Weights of a small transformer language model: 13 layers, 5875 steps.
Each number is 200 + 40 x the weight over its row's rms, rounded and kept within 0 to 999. Layers, rows and columns count from 0. The size before them is the row's rms in percent of the matrix's.

# up: layer 7 MLP up, 512x160, rms 0.0776, rows 240-246, columns 0-159
# down: layer 7 MLP down (transposed), 512x160, rms 0.0819, rows 240-246, columns 0-159
# gate: layer 7 MLP gate, 512x160, rms 0.0831, rows 241-246, columns 0-159
up240,093,133,240,199,245,193,230,192,204,221,256,193,268,218,208,270,189,186,175,219,175,243,213,114,185,251,251,249,162,183,158,181,178,207,193,160,167,209,216,254,217,221,167,224,244,217,187,150,144,256,240,249,217,220,239,129,206,161,230,125,163,157,192,253,179,245,146,182,182,192,222,173,201,234,219,150,289,214,119,247,204,210,129,159,150,158,273,218,88,153,166,145,232,150,171,197,190,172,153,214,176,204,228,264,235,159,223,178,160,191,202,230,215,155,235,220,204,224,185,182,201,274,171,224,163,182,204,141,239,185,207,162,208,256,227,154,163,147,196,224,235,244,236,268,233,199,277,208,154,292,111,166,133,178,253,256,169,183,192,178,231
down240,094,126,184,198,171,183,130,191,186,260,180,178,254,252,196,144,237,206,308,189,179,187,175,153,215,211,221,165,253,224,198,239,195,184,140,224,197,153,242,177,186,178,220,189,267,283,222,189,238,180,260,132,189,171,201,231,226,271,165,243,157,222,231,201,190,162,177,229,186,195,186,256,201,200,189,173,121,164,329,130,221,184,245,221,269,267,204,199,288,247,216,144,236,217,223,162,172,259,184,184,257,191,172,213,191,183,172,196,167,126,194,215,166,235,190,177,198,208,211,204,115,232,149,159,198,200,234,241,162,209,227,227,186,211,247,255,240,254,238,123,201,282,250,190,243,204,197,218,178,261,188,235,168,318,128,209,218,223,203,189,219
gate241,102,246,153,236,221,178,184,176,201,182,151,118,141,190,168,170,244,275,197,232,242,164,206,180,227,151,198,179,272,182,159,174,181,170,244,253,265,163,208,246,265,95,175,264,234,173,240,163,236,251,234,207,204,119,220,217,250,241,264,198,164,186,157,233,227,228,253,151,195,194,173,209,204,310,242,299,236,229,188,183,233,166,300,187,209,263,224,191,167,177,105,191,180,242,136,167,200,272,147,217,219,241,146,242,194,219,199,147,215,221,168,168,251,220,193,196,212,178,197,199,251,278,200,153,199,175,189,173,221,183,187,250,163,142,150,120,187,200,162,208,170,164,214,282,172,193,204,189,198,187,186,250,219,239,228,174,244,201,202,159,238
up241,097,223,214,281,195,223,242,244,205,162,183,183,217,184,179,173,225,179,222,242,151,202,181,172,216,208,256,189,224,214,212,239,159,146,202,195,233,202,164,214,162,200,206,295,283,217,186,211,214,176,293,224,229,212,213,211,141,182,96,196,250,199,171,331,210,206,309,168,260,195,150,152,197,192,245,191,175,177,198,112,249,230,209,159,221,186,221,214,231,221,232,215,212,191,227,154,276,242,170,233,279,112,203,222,203,223,214,274,153,209,180,217,227,172,235,181,153,190,276,179,274,139,200,191,160,237,172,189,232,160,195,175,191,264,229,153,207,223,315,236,225,207,244,240,206,263,171,194,189,239,174,213,160,305,171,204,212,207,225,200,247
down241,099,144,257,119,200,127,207,235,230,281,232,168,176,150,170,209,158,194,195,218,198,194,254,97,171,253,227,202,170,140,227,171,167,192,226,178,177,198,209,182,240,220,251,215,181,204,215,140,196,219,244,188,208,224,201,171,95,193,274,168,210,226,182,214,193,267,194,274,147,222,173,141,173,183,194,290,201,219,121,247,219,231,109,149,191,269,164,193,150,196,132,229,108,243,217,147,147,168,233,176,194,197,163,131,210,219,192,184,171,169,203,228,251,160,203,215,248,171,205,231,160,266,156,213,187,118,190,205,169,185,215,161,222,199,141,123,175,231,254,205,227,216,85,133,150,186,190,199,223,188,214,187,213,195,251,200,216,245,173,221,241
gate242,090,151,163,183,211,177,198,219,189,209,183,150,270,231,303,166,113,224,144,205,168,228,178,238,202,162,180,144,171,168,122,233,172,246,284,107,109,174,249,141,275,165,217,209,237,221,213,199,178,137,211,224,161,233,258,128,216,200,244,212,180,205,179,187,165,202,160,178,186,188,167,129,193,284,262,138,202,246,228,132,164,210,169,246,168,189,218,164,200,134,232,196,123,197,217,192,155,276,230,149,210,166,195,213,158,179,212,150,185,200,249,183,273,216,240,190,222,267,222,183,182,190,189,213,273,181,218,223,242,142,238,177,156,185,215,190,267,165,184,158,176,256,228,225,244,261,264,121,182,233,205,191,141,227,209,168,210,228,223,188,211
up242,095,295,162,214,171,150,201,169,189,204,220,217,232,224,241,151,151,154,175,176,225,151,238,199,188,203,240,189,119,303,150,234,138,326,199,215,257,208,183,158,229,156,247,184,294,203,178,266,154,158,171,210,191,159,168,162,207,188,160,125,202,180,128,215,232,173,204,191,180,152,247,120,232,274,139,256,223,194,153,180,179,138,179,229,299,266,226,158,190,233,191,250,197,148,201,186,212,214,234,213,189,188,160,227,196,207,137,226,259,139,231,191,213,226,226,169,254,272,218,219,203,208,185,188,233,137,218,233,151,204,174,201,210,183,206,170,155,191,216,233,235,133,219,209,185,258,218,264,181,200,212,144,212,236,239,255,194,116,162,173,217
down242,096,169,217,198,194,272,279,176,243,182,149,218,177,168,235,133,247,267,268,254,208,179,178,209,190,209,180,185,194,143,201,201,205,175,201,240,171,183,136,197,204,225,139,212,189,204,199,185,237,176,130,243,260,254,203,129,193,112,169,80,195,127,168,197,184,155,170,216,190,158,139,218,205,207,274,160,248,235,135,199,202,223,232,160,168,264,166,216,251,213,200,182,171,191,213,227,228,164,181,253,164,193,206,209,225,214,190,237,100,190,244,259,194,171,225,184,161,153,174,223,201,171,232,223,141,197,193,191,266,184,169,283,202,172,159,191,126,262,242,234,219,179,226,151,166,191,260,196,159,254,122,149,210,130,131,117,137,195,217,252,185
gate243,099,222,221,249,256,229,210,251,272,261,120,127,237,157,230,185,212,180,181,235,153,202,218,149,224,175,146,270,197,223,119,160,126,225,188,178,228,182,242,193,158,203,191,190,194,237,138,234,232,221,280,229,267,167,233,170,197,183,182,200,215,250,177,122,240,269,213,119,249,229,198,192,163,156,232,232,167,194,215,207,156,190,134,203,180,186,214,202,127,168,197,184,145,231,211,226,196,213,257,246,226,141,207,179,147,233,229,234,230,155,199,129,209,190,132,196,155,160,284,193,269,131,185,139,240,203,163,254,228,117,218,235,208,166,175,181,289,181,181,145,194,197,222,189,256,255,206,177,158,192,228,218,217,153,157,233,189,178,205,106,249
up243,090,199,219,186,189,182,120,135,90,237,179,143,227,153,201,208,209,263,188,164,173,228,200,187,196,128,220,175,249,182,203,220,262,213,138,279,247,155,224,224,241,225,227,187,211,223,172,175,205,235,204,214,165,201,246,253,185,199,193,217,150,227,144,227,259,131,228,166,182,202,206,205,214,217,217,262,199,130,110,182,231,217,213,138,233,152,154,197,198,243,165,172,226,165,147,148,159,156,174,175,159,232,273,133,226,177,167,224,203,191,262,238,184,269,190,250,267,253,266,211,247,233,181,102,170,184,247,231,221,199,214,242,166,286,269,175,159,193,284,213,149,156,182,133,195,201,192,237,272,239,206,175,190,216,181,143,169,124,189,191,210
down243,092,195,301,148,205,203,214,215,202,249,259,193,141,193,118,184,166,219,196,153,211,168,262,200,145,219,266,230,189,218,206,229,229,140,201,159,261,179,193,174,196,243,194,229,294,178,191,133,176,134,220,182,269,166,206,193,195,143,245,186,178,206,177,195,230,212,208,159,204,168,197,257,151,168,182,276,178,225,223,272,240,141,226,197,170,220,154,193,149,246,168,147,265,224,163,218,219,174,197,162,150,280,172,186,165,150,221,173,140,171,240,150,168,218,185,230,198,191,123,220,206,255,194,195,121,175,189,209,160,229,238,101,185,194,189,153,162,162,241,200,172,280,200,213,307,206,196,215,133,201,215,179,213,276,192,253,138,211,97,222,212
gate244,097,162,207,208,124,141,183,195,254,286,240,329,143,231,264,231,141,128,208,131,236,183,188,185,178,176,177,175,99,193,219,179,176,210,284,188,173,168,232,273,245,200,259,186,200,191,214,203,191,205,246,208,149,154,192,204,260,163,205,224,144,265,242,197,222,202,249,187,254,225,241,277,208,163,239,205,152,240,150,219,238,142,116,202,145,225,188,277,180,160,152,156,175,239,187,219,223,255,241,159,208,158,192,143,197,221,214,211,186,159,139,171,224,213,199,171,218,167,177,196,199,260,179,197,178,198,184,242,268,161,170,204,175,202,205,156,175,131,175,153,197,154,198,224,162,149,186,199,141,152,144,133,225,280,261,223,223,201,182,211,207
up244,097,246,182,204,230,200,145,218,164,242,238,231,182,214,207,232,193,243,225,178,211,140,155,219,121,132,187,132,138,187,319,200,176,184,125,201,193,214,184,195,222,241,221,242,241,203,180,217,150,188,239,195,244,232,225,179,204,229,152,186,248,228,232,196,188,224,192,190,185,259,136,216,131,140,216,162,237,245,206,182,200,146,245,177,191,259,257,245,198,144,163,163,201,197,240,204,105,196,163,217,178,203,177,177,213,164,206,169,232,127,162,217,185,83,196,145,187,250,283,145,173,211,253,250,129,117,170,180,198,141,191,235,189,204,158,208,174,144,159,193,124,128,159,170,156,188,232,244,172,188,177,215,294,183,172,127,231,137,184,191,180
down244,100,125,229,140,196,116,199,218,168,243,206,117,261,193,145,194,257,180,226,148,146,188,134,162,197,232,277,228,236,159,219,210,173,224,133,187,215,153,197,212,201,119,208,260,203,254,247,260,199,190,187,169,246,111,155,169,218,192,196,152,135,146,144,170,224,166,202,242,260,227,140,236,209,150,168,207,150,159,272,192,178,204,256,173,258,261,223,168,231,252,154,233,170,246,247,174,167,194,214,271,233,174,272,258,170,185,217,273,178,230,260,224,205,233,123,233,219,237,170,192,218,176,143,185,206,193,220,229,185,255,179,167,198,253,258,214,224,175,167,214,188,229,194,185,181,194,207,166,213,178,150,246,126,169,149,150,144,170,267,186,191
gate245,092,118,213,213,181,192,148,182,199,195,275,211,159,222,172,239,225,240,144,202,170,228,195,259,257,200,166,240,95,204,287,264,141,102,235,165,199,185,215,221,296,194,214,185,209,153,177,234,197,190,279,214,261,193,186,135,259,242,210,224,139,174,193,154,212,157,199,199,183,193,194,240,256,151,161,171,147,232,270,184,223,216,207,203,220,232,185,175,226,199,198,206,189,232,150,173,210,168,276,148,160,193,151,176,226,185,150,173,295,223,231,325,153,228,210,186,192,117,121,123,191,155,222,196,207,191,169,187,237,248,215,222,181,138,197,177,207,195,246,213,230,166,237,242,228,213,210,142,182,197,311,154,204,190,188,151,184,186,218,203,204
up245,097,170,239,195,276,168,230,135,189,162,222,237,150,160,205,141,208,283,263,146,267,219,191,211,212,130,152,218,136,211,137,164,206,218,229,154,156,202,123,210,126,223,190,182,105,219,136,242,181,192,198,172,128,245,179,224,164,186,205,196,225,256,129,221,337,170,186,264,209,212,135,220,267,204,246,236,183,233,219,223,214,193,226,185,111,81,185,177,217,233,160,241,172,157,225,206,144,216,259,225,174,230,182,120,191,204,156,204,183,225,225,190,229,201,215,217,221,200,285,223,244,243,183,213,188,233,233,167,194,191,230,195,247,200,207,220,187,201,212,232,179,243,179,202,197,145,178,159,228,164,169,229,162,145,167,150,144,186,175,186,267
down245,091,142,201,243,221,136,158,249,171,300,170,208,198,168,224,209,234,170,170,258,141,193,203,136,225,176,224,145,271,199,171,197,171,207,145,255,201,147,237,208,189,242,167,255,204,187,168,184,227,261,230,174,256,224,219,250,236,203,145,244,164,160,214,175,252,225,225,175,169,214,188,223,174,265,201,152,189,171,202,113,272,218,203,187,199,266,216,210,232,177,166,127,254,250,307,184,135,218,230,164,300,236,187,241,171,122,189,256,265,192,195,164,238,176,172,268,177,211,195,172,204,175,197,178,263,204,136,190,177,237,178,304,134,195,189,238,159,191,180,169,187,277,252,232,214,145,197,228,217,192,211,188,186,186,194,251,244,136,188,245,259
gate246,095,237,156,174,171,126,171,260,253,209,194,196,172,173,240,217,162,193,181,189,174,193,227,188,195,251,203,238,217,210,213,228,202,216,181,169,175,223,198,199,220,162,162,168,204,204,211,151,146,168,246,204,123,218,266,187,193,173,189,241,154,123,221,226,253,205,207,288,187,172,172,243,175,189,226,230,211,229,317,200,207,255,116,167,256,277,210,181,185,184,230,196,135,151,175,132,196,262,243,227,185,296,130,235,147,226,268,183,155,211,258,159,134,157,201,247,209,175,164,228,224,165,172,209,158,144,196,292,179,184,241,173,258,187,181,168,256,187,220,216,280,211,199,250,195,268,233,277,187,171,138,205,207,291,198,177,238,198,166,290,170
up246,095,187,213,253,233,171,175,258,140,196,142,199,204,118,157,210,214,287,271,215,257,149,288,250,173,188,167,147,203,145,152,205,185,201,283,273,200,121,160,239,203,189,215,209,277,231,137,176,217,227,228,127,245,123,199,209,249,161,188,187,233,201,203,216,208,205,211,213,146,168,259,151,208,252,225,154,212,207,169,232,235,250,206,227,181,163,229,162,166,180,141,157,191,176,168,146,224,207,196,182,139,158,194,220,176,277,251,232,217,81,156,126,168,202,135,191,210,202,206,99,189,238,154,197,126,209,242,162,202,191,169,214,143,186,203,162,243,250,201,240,211,233,132,178,157,203,241,158,156,187,230,212,190,185,164,183,189,214,154,214,238
down246,095,281,191,188,178,126,201,243,205,224,215,203,246,159,136,225,248,248,203,167,165,245,264,208,170,194,199,143,112,164,156,203,243,287,280,226,215,254,187,290,245,208,201,218,231,180,183,191,189,173,257,137,206,177,190,162,237,191,255,225,172,212,248,230,238,187,224,207,148,141,229,179,171,179,211,293,130,229,202,202,140,183,141,138,265,205,169,209,169,175,168,188,184,117,173,176,181,224,216,211,105,235,183,221,165,160,287,177,205,199,282,183,146,200,189,208,219,200,152,126,222,199,250,182,176,167,259,195,195,161,255,225,234,211,183,174,217,204,227,232,207,241,217,259,206,211,205,222,154,170,232,186,110,164,275,135,260,181,181,258,253